Each number is 200 + 40 x the weight over its row's rms, rounded and kept within 0 to 999. Layers, rows and columns count from 0. The size before them is the row's rms in percent of the matrix's.

# layer 6 MLP up, 1024x384, rms 0.151, rows 923-994, columns 64-95
098,202,221,205,209,138,164,184,191,234,224,263,156,219,147,196,175,184,257,181,195,208,226,62,269,228,201,150,214,228,183,197,194
103,210,271,239,120,174,208,152,188,218,182,273,154,247,170,181,172,209,220,224,298,204,169,200,212,169,186,256,171,153,255,166,157
093,230,124,148,218,130,231,196,141,178,210,203,252,136,215,206,205,223,229,137,202,257,200,185,192,282,191,229,248,196,191,199,181
101,256,197,120,145,222,154,197,186,221,231,187,202,209,174,239,135,192,243,173,148,223,236,168,232,219,231,177,236,182,259,172,194
098,264,240,215,280,256,160,217,151,131,156,229,206,221,216,202,223,235,200,199,244,207,211,142,220,155,248,177,178,191,242,198,177
092,201,256,255,177,229,206,224,211,150,228,207,175,223,251,264,182,193,214,187,185,155,153,259,158,269,232,195,194,224,264,253,162
097,77,202,250,198,178,219,241,222,228,268,196,207,143,192,277,175,215,202,193,169,167,206,165,227,167,216,178,224,216,229,178,233
100,218,268,184,196,223,197,249,203,188,291,173,215,124,147,273,179,248,194,144,142,165,203,211,138,179,135,184,205,294,225,186,225
092,240,260,216,142,133,119,230,211,259,227,195,225,172,196,228,173,262,162,238,251,198,133,234,236,212,193,222,176,173,244,213,223
100,191,150,225,171,166,222,203,179,171,198,138,175,157,189,256,214,198,134,200,266,172,153,223,173,239,199,248,123,258,133,157,233
103,165,149,188,187,245,236,175,174,195,222,166,170,176,170,224,205,162,199,173,232,185,164,240,151,227,179,299,183,209,248,223,221
099,166,223,162,231,173,227,140,187,279,154,176,194,183,220,197,156,202,141,172,120,114,210,226,177,239,172,288,176,221,130,196,243
098,171,193,222,235,182,226,194,225,165,216,171,267,180,159,243,191,222,222,113,223,193,156,241,272,248,160,239,159,200,143,201,226
098,253,142,159,236,214,238,161,193,252,196,207,210,199,241,174,169,188,204,196,198,177,160,203,172,208,217,210,161,195,190,250,209
109,185,203,135,222,252,147,137,192,262,200,234,224,237,213,140,194,270,159,255,294,234,202,283,181,137,216,209,197,212,245,180,181
100,210,275,235,224,134,194,215,260,216,191,138,200,166,215,197,172,246,166,163,189,189,232,181,199,217,215,246,233,252,161,200,144
094,182,214,168,197,229,168,179,216,171,155,231,198,193,212,226,172,136,149,287,268,244,224,159,179,199,188,268,177,238,166,151,245
103,238,180,179,186,185,168,189,200,259,220,225,142,151,278,223,180,148,199,161,248,248,207,165,127,189,218,168,213,282,223,249,109
107,218,170,161,201,175,221,238,235,171,278,189,166,277,283,245,253,211,132,172,241,187,227,178,210,210,164,201,223,268,204,265,139
105,228,198,232,191,114,204,201,238,218,168,198,202,192,157,152,150,236,178,165,199,225,225,176,243,249,213,233,193,232,177,159,123
105,174,272,224,151,218,244,223,188,142,244,226,151,198,177,166,224,109,264,229,168,245,187,197,187,156,214,221,215,217,269,168,176
098,222,158,192,195,158,249,143,201,175,100,162,164,219,137,179,166,248,203,226,212,194,227,115,241,231,237,160,172,213,242,196,187
097,151,225,178,148,186,230,248,246,184,158,95,265,231,187,174,189,151,240,206,252,163,206,234,220,111,214,193,233,274,212,194,192
099,181,216,141,148,162,155,248,177,184,253,214,215,208,183,125,158,200,224,237,152,269,207,175,193,214,226,157,214,200,186,227,207
097,250,226,180,183,252,159,176,224,209,226,220,167,121,187,229,221,186,137,240,167,169,235,285,173,186,208,184,210,184,199,246,183
104,190,178,200,197,198,198,241,188,212,180,265,135,222,195,178,187,170,279,220,181,198,190,184,208,250,215,237,225,281,143,201,258
097,277,132,171,215,182,196,311,151,159,203,240,100,205,199,286,194,246,195,208,170,207,188,159,198,253,222,223,238,153,179,218,115
104,259,173,218,192,257,191,229,189,271,317,166,212,158,162,159,241,228,211,161,103,194,198,261,242,156,267,164,182,248,228,169,183
096,174,244,218,218,243,193,214,214,194,184,158,208,238,289,278,200,155,170,248,212,119,192,217,221,261,260,214,226,181,86,186,268
104,181,153,192,253,176,256,256,167,257,147,184,211,201,134,177,155,185,206,241,244,290,185,184,203,184,216,232,195,233,173,173,201
096,237,299,204,211,161,201,254,213,148,192,179,289,211,172,189,268,200,171,212,251,213,124,154,208,245,176,197,226,198,150,264,191
094,225,235,200,191,137,175,218,202,227,276,236,194,171,178,214,203,230,202,229,201,217,186,209,186,206,213,221,227,252,191,104,168
105,163,167,270,206,158,212,226,224,252,228,298,213,265,236,240,233,259,190,176,186,199,212,201,167,199,232,156,140,157,231,182,265
099,227,212,152,216,150,242,262,161,168,203,218,155,180,159,195,165,201,282,179,115,166,153,207,155,236,167,158,232,191,185,277,189
102,212,137,199,224,206,227,248,207,184,261,148,140,176,287,181,230,247,159,288,244,220,160,149,207,176,182,207,200,214,138,191,253
106,248,185,220,230,197,223,225,262,243,163,169,221,175,171,274,258,107,188,207,222,214,218,257,214,135,184,160,205,186,249,223,181
097,214,151,118,166,176,217,171,201,157,252,156,181,185,182,202,220,146,160,169,289,228,223,237,253,186,218,135,214,177,250,179,211
105,169,129,143,233,143,208,200,231,234,217,230,200,241,122,187,195,204,136,156,101,159,188,131,219,185,226,154,155,217,222,121,159
100,207,299,148,159,199,223,169,209,226,202,207,156,208,246,151,198,155,151,208,215,238,233,246,223,181,211,168,213,176,226,174,209
099,168,224,254,276,104,179,154,258,160,180,183,258,189,214,161,213,291,210,184,239,149,248,176,194,214,184,175,254,211,233,270,218
100,203,227,207,230,164,237,228,221,205,283,128,297,133,164,180,207,300,213,138,239,246,265,203,202,197,240,152,236,221,145,223,151
095,145,230,231,157,158,189,199,215,215,206,104,152,191,116,222,171,187,287,200,244,228,177,227,248,285,286,209,179,157,185,255,185
102,245,251,163,224,194,182,173,212,91,244,176,156,204,188,195,254,269,136,171,223,192,206,202,202,226,251,169,215,210,175,86,221
100,209,280,188,198,270,161,193,130,210,210,240,166,246,208,231,197,205,159,212,113,257,203,182,202,189,202,241,160,159,290,159,224
095,246,177,213,266,237,211,167,172,302,200,252,212,184,295,172,176,170,187,198,193,151,186,163,196,202,208,234,173,238,252,184,148
087,196,180,182,235,189,228,200,261,143,245,185,212,126,161,229,128,197,163,198,249,183,223,240,186,146,197,133,222,207,189,150,206
104,224,106,236,222,164,194,273,169,186,216,215,181,186,228,113,158,248,131,175,177,239,197,208,182,165,264,233,233,205,235,238,171
104,182,211,203,222,144,214,189,272,192,237,158,140,127,138,206,167,202,183,173,213,192,236,209,185,211,221,240,122,176,178,210,225
102,247,156,149,214,233,236,94,235,237,172,149,176,210,184,219,209,208,224,235,187,236,158,198,198,140,187,202,286,118,240,170,209
103,176,193,270,231,164,175,234,242,231,291,116,284,199,260,190,211,199,251,204,238,180,218,187,230,245,186,151,200,229,272,166,225
104,204,168,154,223,186,240,196,199,146,136,202,241,127,249,226,240,218,189,159,243,189,156,199,174,178,192,152,257,214,259,172,243
104,175,178,185,244,232,185,177,115,232,109,200,166,292,167,206,163,250,191,191,228,146,171,169,202,196,283,174,142,163,166,160,219
101,277,142,239,222,168,185,160,178,199,196,139,254,238,197,225,147,229,193,210,199,234,253,245,198,144,225,209,186,236,238,135,201
095,258,174,242,133,225,171,228,290,201,221,215,152,134,206,227,169,150,204,214,249,175,99,132,248,191,168,197,262,182,218,191,180
097,190,169,289,167,204,128,237,185,182,232,197,211,175,239,193,221,163,217,263,157,204,197,161,162,213,229,206,172,225,173,201,160
104,197,241,251,243,134,148,211,198,148,149,202,215,171,287,146,84,224,136,162,212,234,151,244,260,210,211,188,257,211,198,150,165
102,238,170,177,240,159,155,288,138,156,201,265,192,191,168,163,224,237,123,223,221,242,251,268,173,161,171,189,183,186,234,207,211
101,268,225,195,184,179,193,220,222,171,268,142,235,149,203,261,174,196,115,227,223,116,210,168,236,207,167,151,133,218,231,165,212
102,170,157,227,176,231,190,294,160,153,226,144,232,233,138,188,201,249,197,231,242,236,182,194,159,205,219,205,188,214,190,121,203
099,168,216,128,163,182,285,154,158,217,211,164,244,212,276,175,137,172,215,196,187,227,154,246,159,208,171,192,164,225,227,176,236
095,247,256,242,179,157,172,221,213,229,164,219,152,178,264,191,164,160,221,170,221,217,173,166,220,212,186,191,236,232,275,171,242
098,242,216,234,183,174,245,229,233,87,191,237,123,178,156,156,179,260,190,171,195,177,268,205,157,221,253,219,166,135,260,200,166
093,214,200,214,227,217,174,264,205,178,192,176,133,192,125,188,113,184,189,241,207,153,214,182,252,135,237,228,165,208,208,233,205
102,221,217,241,168,268,181,144,182,238,181,153,202,214,237,205,230,153,253,240,225,204,208,160,193,182,227,181,302,221,197,218,186
104,152,132,243,282,169,196,245,113,294,110,166,225,158,190,196,152,158,175,141,219,245,188,192,206,218,170,224,234,197,230,225,258
103,266,279,148,181,239,189,210,222,171,218,234,227,248,115,246,229,134,185,165,146,186,209,159,193,179,209,218,150,246,173,249,113
101,276,196,198,119,209,176,187,211,184,173,58,157,202,201,239,203,141,185,212,157,177,200,163,208,156,242,194,259,145,204,183,183
100,156,169,178,232,206,172,184,191,192,185,156,184,275,210,270,196,148,241,176,203,196,224,251,143,199,250,203,248,121,195,187,155
105,247,221,101,225,204,234,220,209,149,246,265,248,240,187,194,211,244,193,151,242,169,288,165,135,154,213,146,174,212,210,161,235
102,220,250,131,188,130,175,269,161,192,199,218,172,176,225,185,219,185,222,233,244,182,250,203,124,235,251,191,256,186,194,156,154
098,231,159,199,294,127,229,195,192,202,291,211,187,209,233,201,135,193,230,197,181,177,159,147,209,187,224,230,216,125,191,227,201
101,245,229,267,98,204,224,201,266,147,202,183,200,197,246,209,179,226,258,150,163,190,159,152,176,199,185,144,163,230,174,233,175
# layer 6 MLP down (transposed), 1024x384, rms 0.0885, rows 923-993, columns 64-95
095,180,253,198,192,210,168,204,200,202,201,227,213,223,222,214,167,257,111,189,149,159,138,161,219,212,202,194,163,167,262,233,173
102,214,187,165,149,209,187,170,196,160,247,255,161,137,222,171,169,132,233,134,194,194,136,155,175,127,167,236,187,139,183,164,216
108,229,142,221,152,197,130,134,200,211,184,228,206,152,171,216,173,207,220,231,161,209,181,161,165,228,216,162,189,175,236,213,133
097,139,115,234,145,159,97,180,208,256,176,223,231,141,159,192,189,280,215,137,200,144,158,228,191,219,142,245,240,240,153,205,185
096,166,203,170,255,213,228,244,194,193,127,217,206,202,166,235,286,202,209,195,163,202,212,200,268,187,288,250,172,226,291,199,222
088,249,245,173,232,177,258,212,138,196,200,159,218,177,143,166,225,251,267,125,140,193,130,202,130,200,236,249,196,239,203,201,208
098,282,231,194,152,185,182,226,192,179,197,220,223,235,259,216,243,124,177,201,194,162,184,174,167,269,173,206,197,195,156,187,193
109,172,226,167,173,209,205,217,200,119,191,170,242,213,186,242,241,207,250,153,215,212,124,197,178,192,188,244,162,203,170,232,274
088,215,237,210,149,217,173,165,183,254,184,183,194,235,253,199,224,163,213,174,237,263,246,227,186,211,168,176,182,193,286,202,219
095,159,155,163,175,135,178,229,197,140,148,201,184,194,165,180,251,179,197,238,270,204,191,207,172,182,103,232,124,293,110,197,162
107,168,147,205,238,203,215,193,232,245,232,243,159,246,126,170,214,191,182,264,167,210,167,279,258,193,181,154,181,179,211,255,155
100,201,254,178,213,208,206,92,264,146,138,110,186,227,220,221,174,200,158,215,239,203,240,192,207,138,147,170,172,232,219,202,177
091,196,153,185,212,182,215,180,226,160,198,100,201,156,203,227,210,268,283,141,245,212,198,212,204,149,183,159,223,198,231,181,176
100,228,219,225,180,204,186,233,150,173,143,161,168,214,196,250,242,216,168,203,164,223,172,179,172,196,210,174,144,205,211,206,237
108,303,210,164,198,206,212,208,127,256,246,196,219,161,150,144,217,191,141,231,178,206,290,260,140,226,247,209,195,198,191,212,256
099,143,203,214,218,224,223,183,185,186,188,234,111,189,252,188,223,219,209,199,174,198,264,248,217,167,160,238,205,248,160,174,220
091,210,221,262,244,214,208,234,228,331,209,248,216,224,205,193,175,161,212,281,158,225,169,196,264,148,166,204,172,208,198,215,241
103,256,226,297,207,160,187,205,165,246,174,184,160,247,272,187,163,247,162,153,153,178,280,183,235,167,82,208,236,161,219,315,216
098,202,162,207,139,127,211,234,201,172,272,172,184,239,213,279,124,300,184,244,190,216,209,241,176,207,206,251,190,133,215,178,248
095,231,187,149,209,166,206,223,173,212,223,242,247,160,215,125,191,219,256,268,112,195,168,164,164,188,271,148,262,175,217,226,124
102,137,193,194,128,169,232,146,123,165,282,225,272,134,213,218,138,178,199,223,194,222,202,204,258,217,247,180,253,193,191,203,132
097,232,196,161,242,171,246,163,49,174,121,147,267,145,177,156,171,245,238,138,190,218,219,227,239,140,200,175,289,216,243,185,205
115,235,241,210,248,203,148,173,217,164,198,263,160,253,200,188,207,193,294,228,110,158,173,182,157,232,237,206,168,146,164,220,225
105,218,195,226,165,210,108,203,198,168,237,204,174,168,227,116,180,177,198,256,180,254,165,213,84,190,240,174,277,212,179,195,160
100,296,214,239,229,203,168,119,138,213,262,186,102,135,216,198,185,221,202,188,226,188,234,217,229,180,240,230,213,207,242,218,168
096,198,202,241,146,170,228,185,175,230,267,195,110,211,245,153,190,252,231,184,168,236,302,213,212,97,179,190,180,185,166,168,235
101,231,177,164,190,112,262,220,199,220,198,147,238,200,197,251,165,226,245,160,250,252,187,228,283,187,250,263,206,213,186,174,266
096,265,232,210,182,232,236,212,200,184,225,211,192,191,185,199,235,179,246,140,154,225,240,228,222,207,196,153,298,231,204,209,192
099,280,254,192,202,231,204,134,167,127,192,219,140,203,237,236,126,154,174,202,204,231,212,223,181,248,244,123,171,144,177,161,234
109,208,206,198,226,162,209,244,251,226,207,158,224,217,185,237,186,193,159,105,162,177,131,95,212,141,226,210,230,125,240,209,137
101,241,270,207,212,263,266,162,101,259,248,139,150,153,184,178,203,195,182,201,236,224,195,161,263,200,134,71,134,151,194,207,219
095,259,204,187,197,166,216,137,203,222,173,171,208,221,211,265,242,211,119,201,181,166,176,176,175,283,214,206,161,189,193,109,234
104,157,207,224,179,150,252,182,191,305,246,266,210,167,208,179,225,205,181,149,178,217,143,229,253,223,179,218,161,189,277,268,194
100,194,149,157,119,153,205,289,152,196,203,182,249,196,207,221,170,182,183,185,227,171,181,208,198,241,220,191,169,194,239,170,182
102,216,160,124,235,132,220,277,147,207,202,193,223,282,157,164,170,178,172,157,219,187,181,209,227,192,182,187,181,265,137,254,225
104,223,204,230,235,234,199,217,227,258,200,183,226,154,146,181,198,188,203,238,257,254,159,172,217,162,228,196,217,166,189,236,239
102,113,254,218,181,207,214,184,150,157,202,233,194,167,301,220,193,201,204,210,219,211,203,250,178,183,154,220,205,208,164,182,275
101,206,232,223,176,200,186,268,200,147,271,233,138,227,176,172,173,253,195,191,258,260,171,129,219,151,192,192,243,194,146,185,265
091,188,261,135,168,215,169,212,170,184,218,233,201,195,202,237,209,170,163,245,189,235,249,155,233,199,236,182,231,166,189,212,218
100,205,185,229,205,160,212,166,188,231,261,200,122,131,211,215,229,289,167,266,255,189,210,245,241,164,236,189,224,146,210,171,204
102,187,201,130,190,230,345,222,164,253,229,188,216,194,175,167,178,256,189,159,228,178,184,175,228,257,206,174,113,252,161,172,177
096,206,177,231,176,267,174,223,270,226,207,193,273,226,168,262,235,173,276,155,199,275,204,174,179,170,201,183,198,210,134,155,203
111,250,159,80,210,168,204,156,158,194,256,210,197,219,204,154,217,226,191,255,202,141,204,257,198,247,184,200,209,177,155,169,207
103,133,211,190,192,241,277,138,247,148,226,221,212,154,196,261,145,197,205,213,263,238,231,194,168,232,176,278,122,224,245,181,257
098,210,189,234,261,254,231,189,176,259,162,210,230,141,160,229,139,219,173,225,168,265,230,219,216,181,159,246,135,180,169,240,167
104,205,146,232,241,139,188,199,222,258,239,224,201,210,245,242,245,199,261,129,163,217,190,285,167,198,166,195,170,318,170,120,197
096,176,194,210,200,233,223,138,229,225,274,172,190,201,171,304,135,226,173,204,203,180,227,216,165,196,180,211,220,153,146,122,144
105,211,151,176,258,223,209,137,154,203,219,229,211,103,202,162,226,180,199,175,196,258,230,227,216,204,233,209,175,225,237,256,199
097,218,141,154,180,200,128,241,145,246,202,262,176,209,171,234,257,206,195,224,160,217,283,218,142,188,265,159,251,214,232,189,231
095,114,175,191,250,228,199,176,176,199,286,193,175,190,253,244,186,164,223,204,157,195,237,165,192,168,232,167,265,135,245,200,140
098,194,219,196,239,174,138,191,223,233,245,166,250,118,240,228,239,186,227,188,186,233,138,175,269,234,151,211,204,247,246,293,214
098,315,198,212,242,216,217,151,187,283,163,205,192,214,227,207,245,167,219,124,161,195,159,209,161,227,199,109,191,191,135,195,159
099,266,262,257,189,213,181,152,215,241,234,191,134,224,163,169,150,208,171,244,240,258,253,246,142,250,236,158,184,217,172,236,207
101,175,262,262,195,289,202,268,175,204,226,249,265,158,186,238,171,231,176,315,190,173,227,184,118,208,217,224,239,186,232,213,181
099,163,172,226,225,176,206,168,214,190,181,125,228,140,156,186,243,239,199,228,157,228,155,150,184,198,186,193,162,148,235,125,171
097,183,243,182,179,232,178,173,171,245,222,212,209,238,165,222,133,282,202,219,209,231,189,134,132,204,177,209,154,214,203,176,219
101,233,198,217,193,169,216,209,99,186,226,189,146,188,199,250,247,236,158,214,178,239,269,227,178,201,200,204,221,163,225,256,217
103,193,167,276,217,274,196,222,254,180,204,246,272,179,192,156,192,269,180,184,198,151,174,152,198,306,182,178,186,211,168,160,260
100,230,132,201,190,230,257,237,219,192,196,223,164,232,136,291,137,195,197,288,233,227,220,242,164,163,130,271,200,210,107,138,165
097,170,213,189,193,161,138,199,194,213,162,159,155,242,224,178,222,186,132,247,152,203,309,249,136,199,189,187,231,230,213,194,232
090,198,238,214,233,184,157,137,229,277,177,210,160,188,256,192,194,153,183,195,206,189,189,161,245,188,219,186,199,151,320,180,181
099,277,246,175,192,167,192,220,162,182,209,185,194,143,268,168,253,269,290,130,160,223,210,214,96,173,159,259,252,231,165,79,154
097,228,230,230,292,174,169,266,180,247,147,222,200,155,219,208,168,156,84,235,188,205,272,195,191,253,146,199,203,247,230,247,184
108,163,222,157,157,251,192,185,265,272,186,160,246,189,253,108,185,144,237,153,228,247,208,231,221,121,191,186,272,189,306,192,185
096,173,163,220,189,121,215,223,163,205,160,254,247,203,157,201,212,220,213,219,259,183,183,169,187,246,236,202,212,233,211,220,218
111,194,277,162,178,189,188,257,211,192,133,181,242,177,192,200,177,153,210,224,219,220,130,221,241,192,222,207,234,200,209,213,154
101,167,169,146,134,221,206,132,201,210,230,158,239,183,189,224,218,270,226,118,197,196,199,170,171,192,224,243,187,152,234,118,210
088,237,222,216,203,177,156,201,180,170,190,200,256,232,201,224,122,269,204,228,183,247,150,199,201,234,218,184,252,217,228,172,202
093,174,231,156,206,186,180,232,188,242,242,195,178,204,177,208,277,257,251,194,225,155,175,108,177,193,242,161,234,232,236,170,210
098,215,255,188,205,163,189,115,178,212,182,244,182,180,228,201,256,147,180,197,248,201,157,138,211,149,174,148,236,239,227,182,153
096,219,218,184,180,249,201,268,179,137,182,244,186,191,222,220,260,198,240,247,228,175,231,240,160,178,117,251,257,261,257,201,177
# layer 6 MLP gate, 1024x384, rms 0.144, rows 924-994, columns 64-95
104,214,220,239,199,174,120,213,189,261,214,215,202,218,137,164,254,193,206,205,188,205,175,140,249,225,237,198,239,213,262,224,213
103,215,192,191,205,187,165,223,187,180,173,250,218,124,186,249,176,159,234,168,129,176,161,234,227,210,170,217,208,190,158,262,203
099,225,173,318,301,238,265,199,214,228,126,235,173,156,234,203,175,190,240,143,250,256,258,202,195,207,235,166,189,173,156,242,144
106,229,139,210,177,182,146,157,247,189,207,207,181,164,204,159,182,244,126,167,165,159,257,237,209,237,146,159,195,215,191,205,217
101,169,188,271,223,224,161,241,210,142,213,135,121,150,199,175,150,178,188,147,210,230,228,143,179,164,202,188,171,216,163,256,252
094,282,143,190,153,235,185,184,168,143,207,165,190,229,214,169,259,142,152,154,164,160,202,156,218,241,153,169,234,259,165,168,217
100,185,131,245,241,208,196,210,239,185,230,275,210,219,216,149,246,170,252,208,255,277,244,147,269,240,215,254,197,205,180,192,209
094,196,190,274,222,181,217,155,192,273,226,251,161,136,273,136,216,294,224,145,216,283,220,136,194,166,229,201,139,217,158,234,268
099,166,186,218,191,199,208,158,172,175,193,209,186,155,182,140,181,234,255,191,290,192,195,164,242,285,257,203,125,312,126,135,192
099,202,223,235,223,191,166,169,204,239,179,222,155,234,174,242,178,191,213,162,201,212,169,206,242,218,115,243,242,145,226,214,168
099,183,164,182,243,90,185,250,211,224,203,192,213,205,203,202,180,227,257,186,140,174,237,170,194,190,190,217,134,250,179,242,222
101,193,207,214,172,234,206,202,197,269,199,220,176,204,224,241,236,172,267,205,244,180,263,159,147,199,186,220,213,209,252,166,203
099,144,247,248,270,167,238,240,208,197,181,240,215,189,153,212,265,237,192,204,171,214,193,192,127,137,250,165,241,173,247,217,256
114,263,152,301,175,176,223,252,236,174,197,176,230,220,250,208,256,190,214,209,219,180,171,223,225,225,170,176,221,144,176,185,258
097,186,281,218,178,200,242,197,185,157,166,165,238,160,123,255,189,211,205,149,233,222,255,121,189,186,145,260,187,165,160,183,194
091,203,186,174,212,208,263,241,193,160,220,157,248,185,258,231,207,237,265,210,232,213,144,130,199,209,202,227,191,263,186,224,250
099,200,213,171,186,221,208,167,226,270,216,237,266,274,160,194,189,160,214,165,172,287,165,219,216,160,226,174,199,125,232,131,209
104,187,253,181,195,199,170,240,158,160,232,48,132,225,162,227,259,165,238,210,233,133,227,253,190,309,188,145,177,267,221,243,225
101,203,206,217,215,214,242,225,225,99,221,204,232,240,170,227,221,168,185,167,248,169,185,137,240,211,179,278,197,246,250,168,248
100,190,184,244,244,158,240,188,192,251,200,225,169,252,130,247,210,109,214,274,168,262,212,155,263,233,160,214,170,281,201,212,323
097,178,175,218,247,216,236,203,182,204,190,186,253,226,158,213,193,251,151,248,227,113,192,131,141,153,240,240,189,200,186,181,226
114,142,165,133,226,217,203,260,171,216,220,135,216,206,132,183,136,168,193,221,236,239,196,253,189,220,184,185,233,233,225,166,157
098,193,188,265,168,239,236,227,161,189,231,233,191,99,111,161,208,264,249,215,242,194,237,199,216,188,228,159,133,200,175,209,125
096,160,229,211,160,202,208,197,145,199,252,210,195,203,182,138,201,221,211,197,174,211,182,132,149,188,263,213,127,266,247,240,220
102,226,191,197,157,141,209,125,245,227,221,187,115,115,188,187,219,214,188,162,231,252,188,197,179,195,168,233,235,207,185,214,238
097,247,192,224,192,220,177,215,166,166,241,163,241,219,147,231,161,172,248,201,209,241,166,188,208,180,248,144,186,240,215,236,274
099,229,158,175,263,216,246,176,217,239,169,203,153,173,174,260,218,189,169,193,186,195,257,204,264,215,228,163,244,206,142,207,284
096,216,238,143,82,250,283,166,203,210,171,255,148,190,158,222,193,252,162,161,194,167,183,268,199,232,219,228,183,157,217,173,217
094,221,238,208,229,205,181,208,158,190,176,169,209,209,224,239,132,193,178,197,237,240,209,208,184,133,265,254,198,192,233,207,162
103,265,183,221,213,214,138,245,235,180,193,199,215,226,169,158,200,268,164,206,225,129,180,166,175,194,204,199,198,127,229,178,211
092,194,197,146,180,265,191,159,147,216,100,153,152,128,238,79,226,241,209,179,184,138,140,123,207,225,212,201,249,186,166,241,211
107,224,234,254,112,171,234,307,199,191,239,173,213,185,243,149,194,245,147,217,201,86,209,214,133,194,226,272,221,217,219,245,186
096,263,176,187,169,179,197,227,105,182,173,192,219,171,170,161,164,168,210,234,191,198,235,160,231,172,183,166,165,220,232,184,251
106,201,226,220,184,199,114,197,210,208,217,179,245,246,154,202,113,210,185,156,193,142,175,281,197,190,160,182,172,169,123,217,272
100,188,231,189,187,154,206,225,216,165,166,162,152,222,224,201,171,211,252,178,180,161,227,229,183,218,236,215,240,247,205,176,194
097,196,209,220,183,120,175,244,196,162,231,214,209,217,217,175,165,238,230,179,191,241,223,185,123,249,168,201,231,222,202,179,177
101,177,250,142,128,163,207,154,220,163,216,164,305,251,151,200,233,159,198,168,177,254,202,199,205,231,171,333,223,184,183,196,256
100,186,170,194,220,186,187,194,192,260,173,250,237,280,232,221,257,168,195,256,197,214,166,271,125,218,256,175,248,228,143,173,194
099,257,241,203,250,248,119,201,180,193,203,160,279,244,167,147,215,140,175,234,212,221,272,264,170,129,153,215,188,199,222,173,218
099,232,241,210,203,199,232,231,235,175,177,254,181,230,182,184,148,125,194,199,192,164,113,208,277,203,204,146,165,226,185,145,285
098,228,182,139,240,227,257,173,237,141,147,180,193,223,193,203,229,187,198,221,191,168,95,264,115,215,199,196,220,213,113,162,144
102,269,243,190,120,215,169,151,248,214,212,135,222,246,188,221,131,208,191,184,113,126,157,214,182,184,180,159,222,184,183,173,184
108,202,125,223,214,170,261,201,176,215,204,185,152,249,211,218,239,218,252,204,248,154,211,197,222,242,127,231,276,203,74,205,191
102,141,187,187,145,199,176,254,193,202,180,107,212,211,223,237,232,171,191,278,221,184,231,201,150,220,235,272,222,181,216,235,178
093,214,213,278,108,235,222,193,235,206,187,187,184,207,257,153,271,243,219,166,241,184,215,155,157,174,105,249,224,235,223,183,214
104,184,216,240,195,183,184,260,176,178,188,184,214,195,192,164,208,123,210,156,245,229,187,239,228,184,230,298,218,189,208,224,286
093,202,208,201,168,220,233,263,138,195,221,200,170,221,231,249,181,241,158,133,168,173,147,166,191,254,192,174,227,146,213,289,239
100,232,260,207,256,157,254,165,158,184,213,177,140,262,244,135,245,176,156,159,124,230,252,207,162,201,211,203,211,203,181,193,228
095,192,165,253,195,222,231,205,181,213,131,247,190,202,192,206,143,198,191,186,165,158,137,175,243,181,207,225,196,198,195,183,139
106,235,204,172,208,208,233,214,198,189,183,260,171,317,194,223,119,245,282,242,243,186,210,251,190,148,299,216,235,161,192,154,149
102,167,234,178,164,187,197,282,256,242,173,255,127,166,174,252,277,235,236,163,148,110,227,169,201,214,248,172,171,244,213,228,186
099,215,240,192,185,139,196,159,182,258,139,186,136,280,235,153,211,225,177,175,197,214,121,236,148,221,139,151,153,165,186,167,223
097,169,224,208,183,200,185,299,133,244,237,199,178,161,209,201,250,156,172,95,148,225,202,283,201,215,207,175,198,255,199,171,210
096,151,203,243,200,141,256,228,149,138,330,251,243,225,222,191,167,157,250,241,245,258,176,207,172,183,187,218,211,275,237,156,200
103,223,101,178,198,241,292,195,76,166,298,108,230,193,207,114,238,201,149,161,198,207,203,202,203,201,226,226,303,158,177,127,228
102,100,200,183,225,186,169,156,213,116,222,252,217,143,160,227,172,260,190,266,199,185,219,205,245,210,167,235,218,185,157,163,250
102,243,179,191,195,256,225,223,220,138,201,189,214,249,184,232,193,176,185,263,200,182,274,249,176,239,178,155,200,293,159,186,273
098,274,223,184,222,229,133,242,223,146,159,232,100,260,182,285,277,180,303,244,229,201,233,201,205,186,171,234,252,189,122,221,210
095,178,222,225,226,153,181,208,166,202,178,183,222,223,138,178,262,194,120,129,216,261,178,236,204,150,212,232,237,146,218,79,160
085,175,237,178,151,178,152,309,209,218,131,202,149,155,199,180,271,138,157,166,175,204,217,164,216,255,164,154,193,209,254,188,208
104,208,256,222,180,181,211,207,201,134,160,245,215,180,244,157,253,180,147,204,256,252,182,227,195,184,223,215,187,167,184,149,167
093,109,163,215,229,187,198,78,223,163,176,199,215,280,183,235,276,281,155,213,181,199,168,236,206,198,234,160,171,210,126,182,160
101,213,245,227,235,224,137,248,190,253,232,185,196,236,128,217,168,203,181,269,187,175,175,191,154,205,193,252,184,232,191,149,208
101,208,267,151,157,191,212,216,175,193,234,193,176,148,272,141,203,270,198,314,186,136,96,211,183,234,242,198,155,211,228,173,249
106,228,145,230,271,200,135,186,199,172,182,172,138,189,237,224,205,220,178,198,208,214,243,203,124,218,203,223,218,160,198,226,146
098,233,197,209,158,159,229,171,200,223,215,227,241,128,166,98,163,176,202,202,251,201,141,175,303,194,227,212,232,205,219,179,247
095,238,218,238,203,202,234,196,156,248,184,226,158,157,207,183,158,226,261,165,238,210,186,188,241,198,172,264,192,247,309,105,221
103,216,169,212,129,155,246,231,228,179,87,207,209,183,231,247,169,217,206,225,192,236,220,200,224,222,157,255,174,265,207,165,207
099,218,210,186,205,194,213,236,182,176,200,197,145,163,229,168,174,173,237,216,270,197,285,262,188,211,174,246,235,237,216,250,204
103,219,258,227,179,156,201,279,161,267,180,174,203,244,204,206,240,170,178,141,212,232,170,285,108,288,201,236,159,230,276,249,229
102,271,174,225,118,225,247,180,207,133,138,159,257,250,244,159,300,287,154,248,287,208,165,158,141,157,151,195,270,201,248,190,173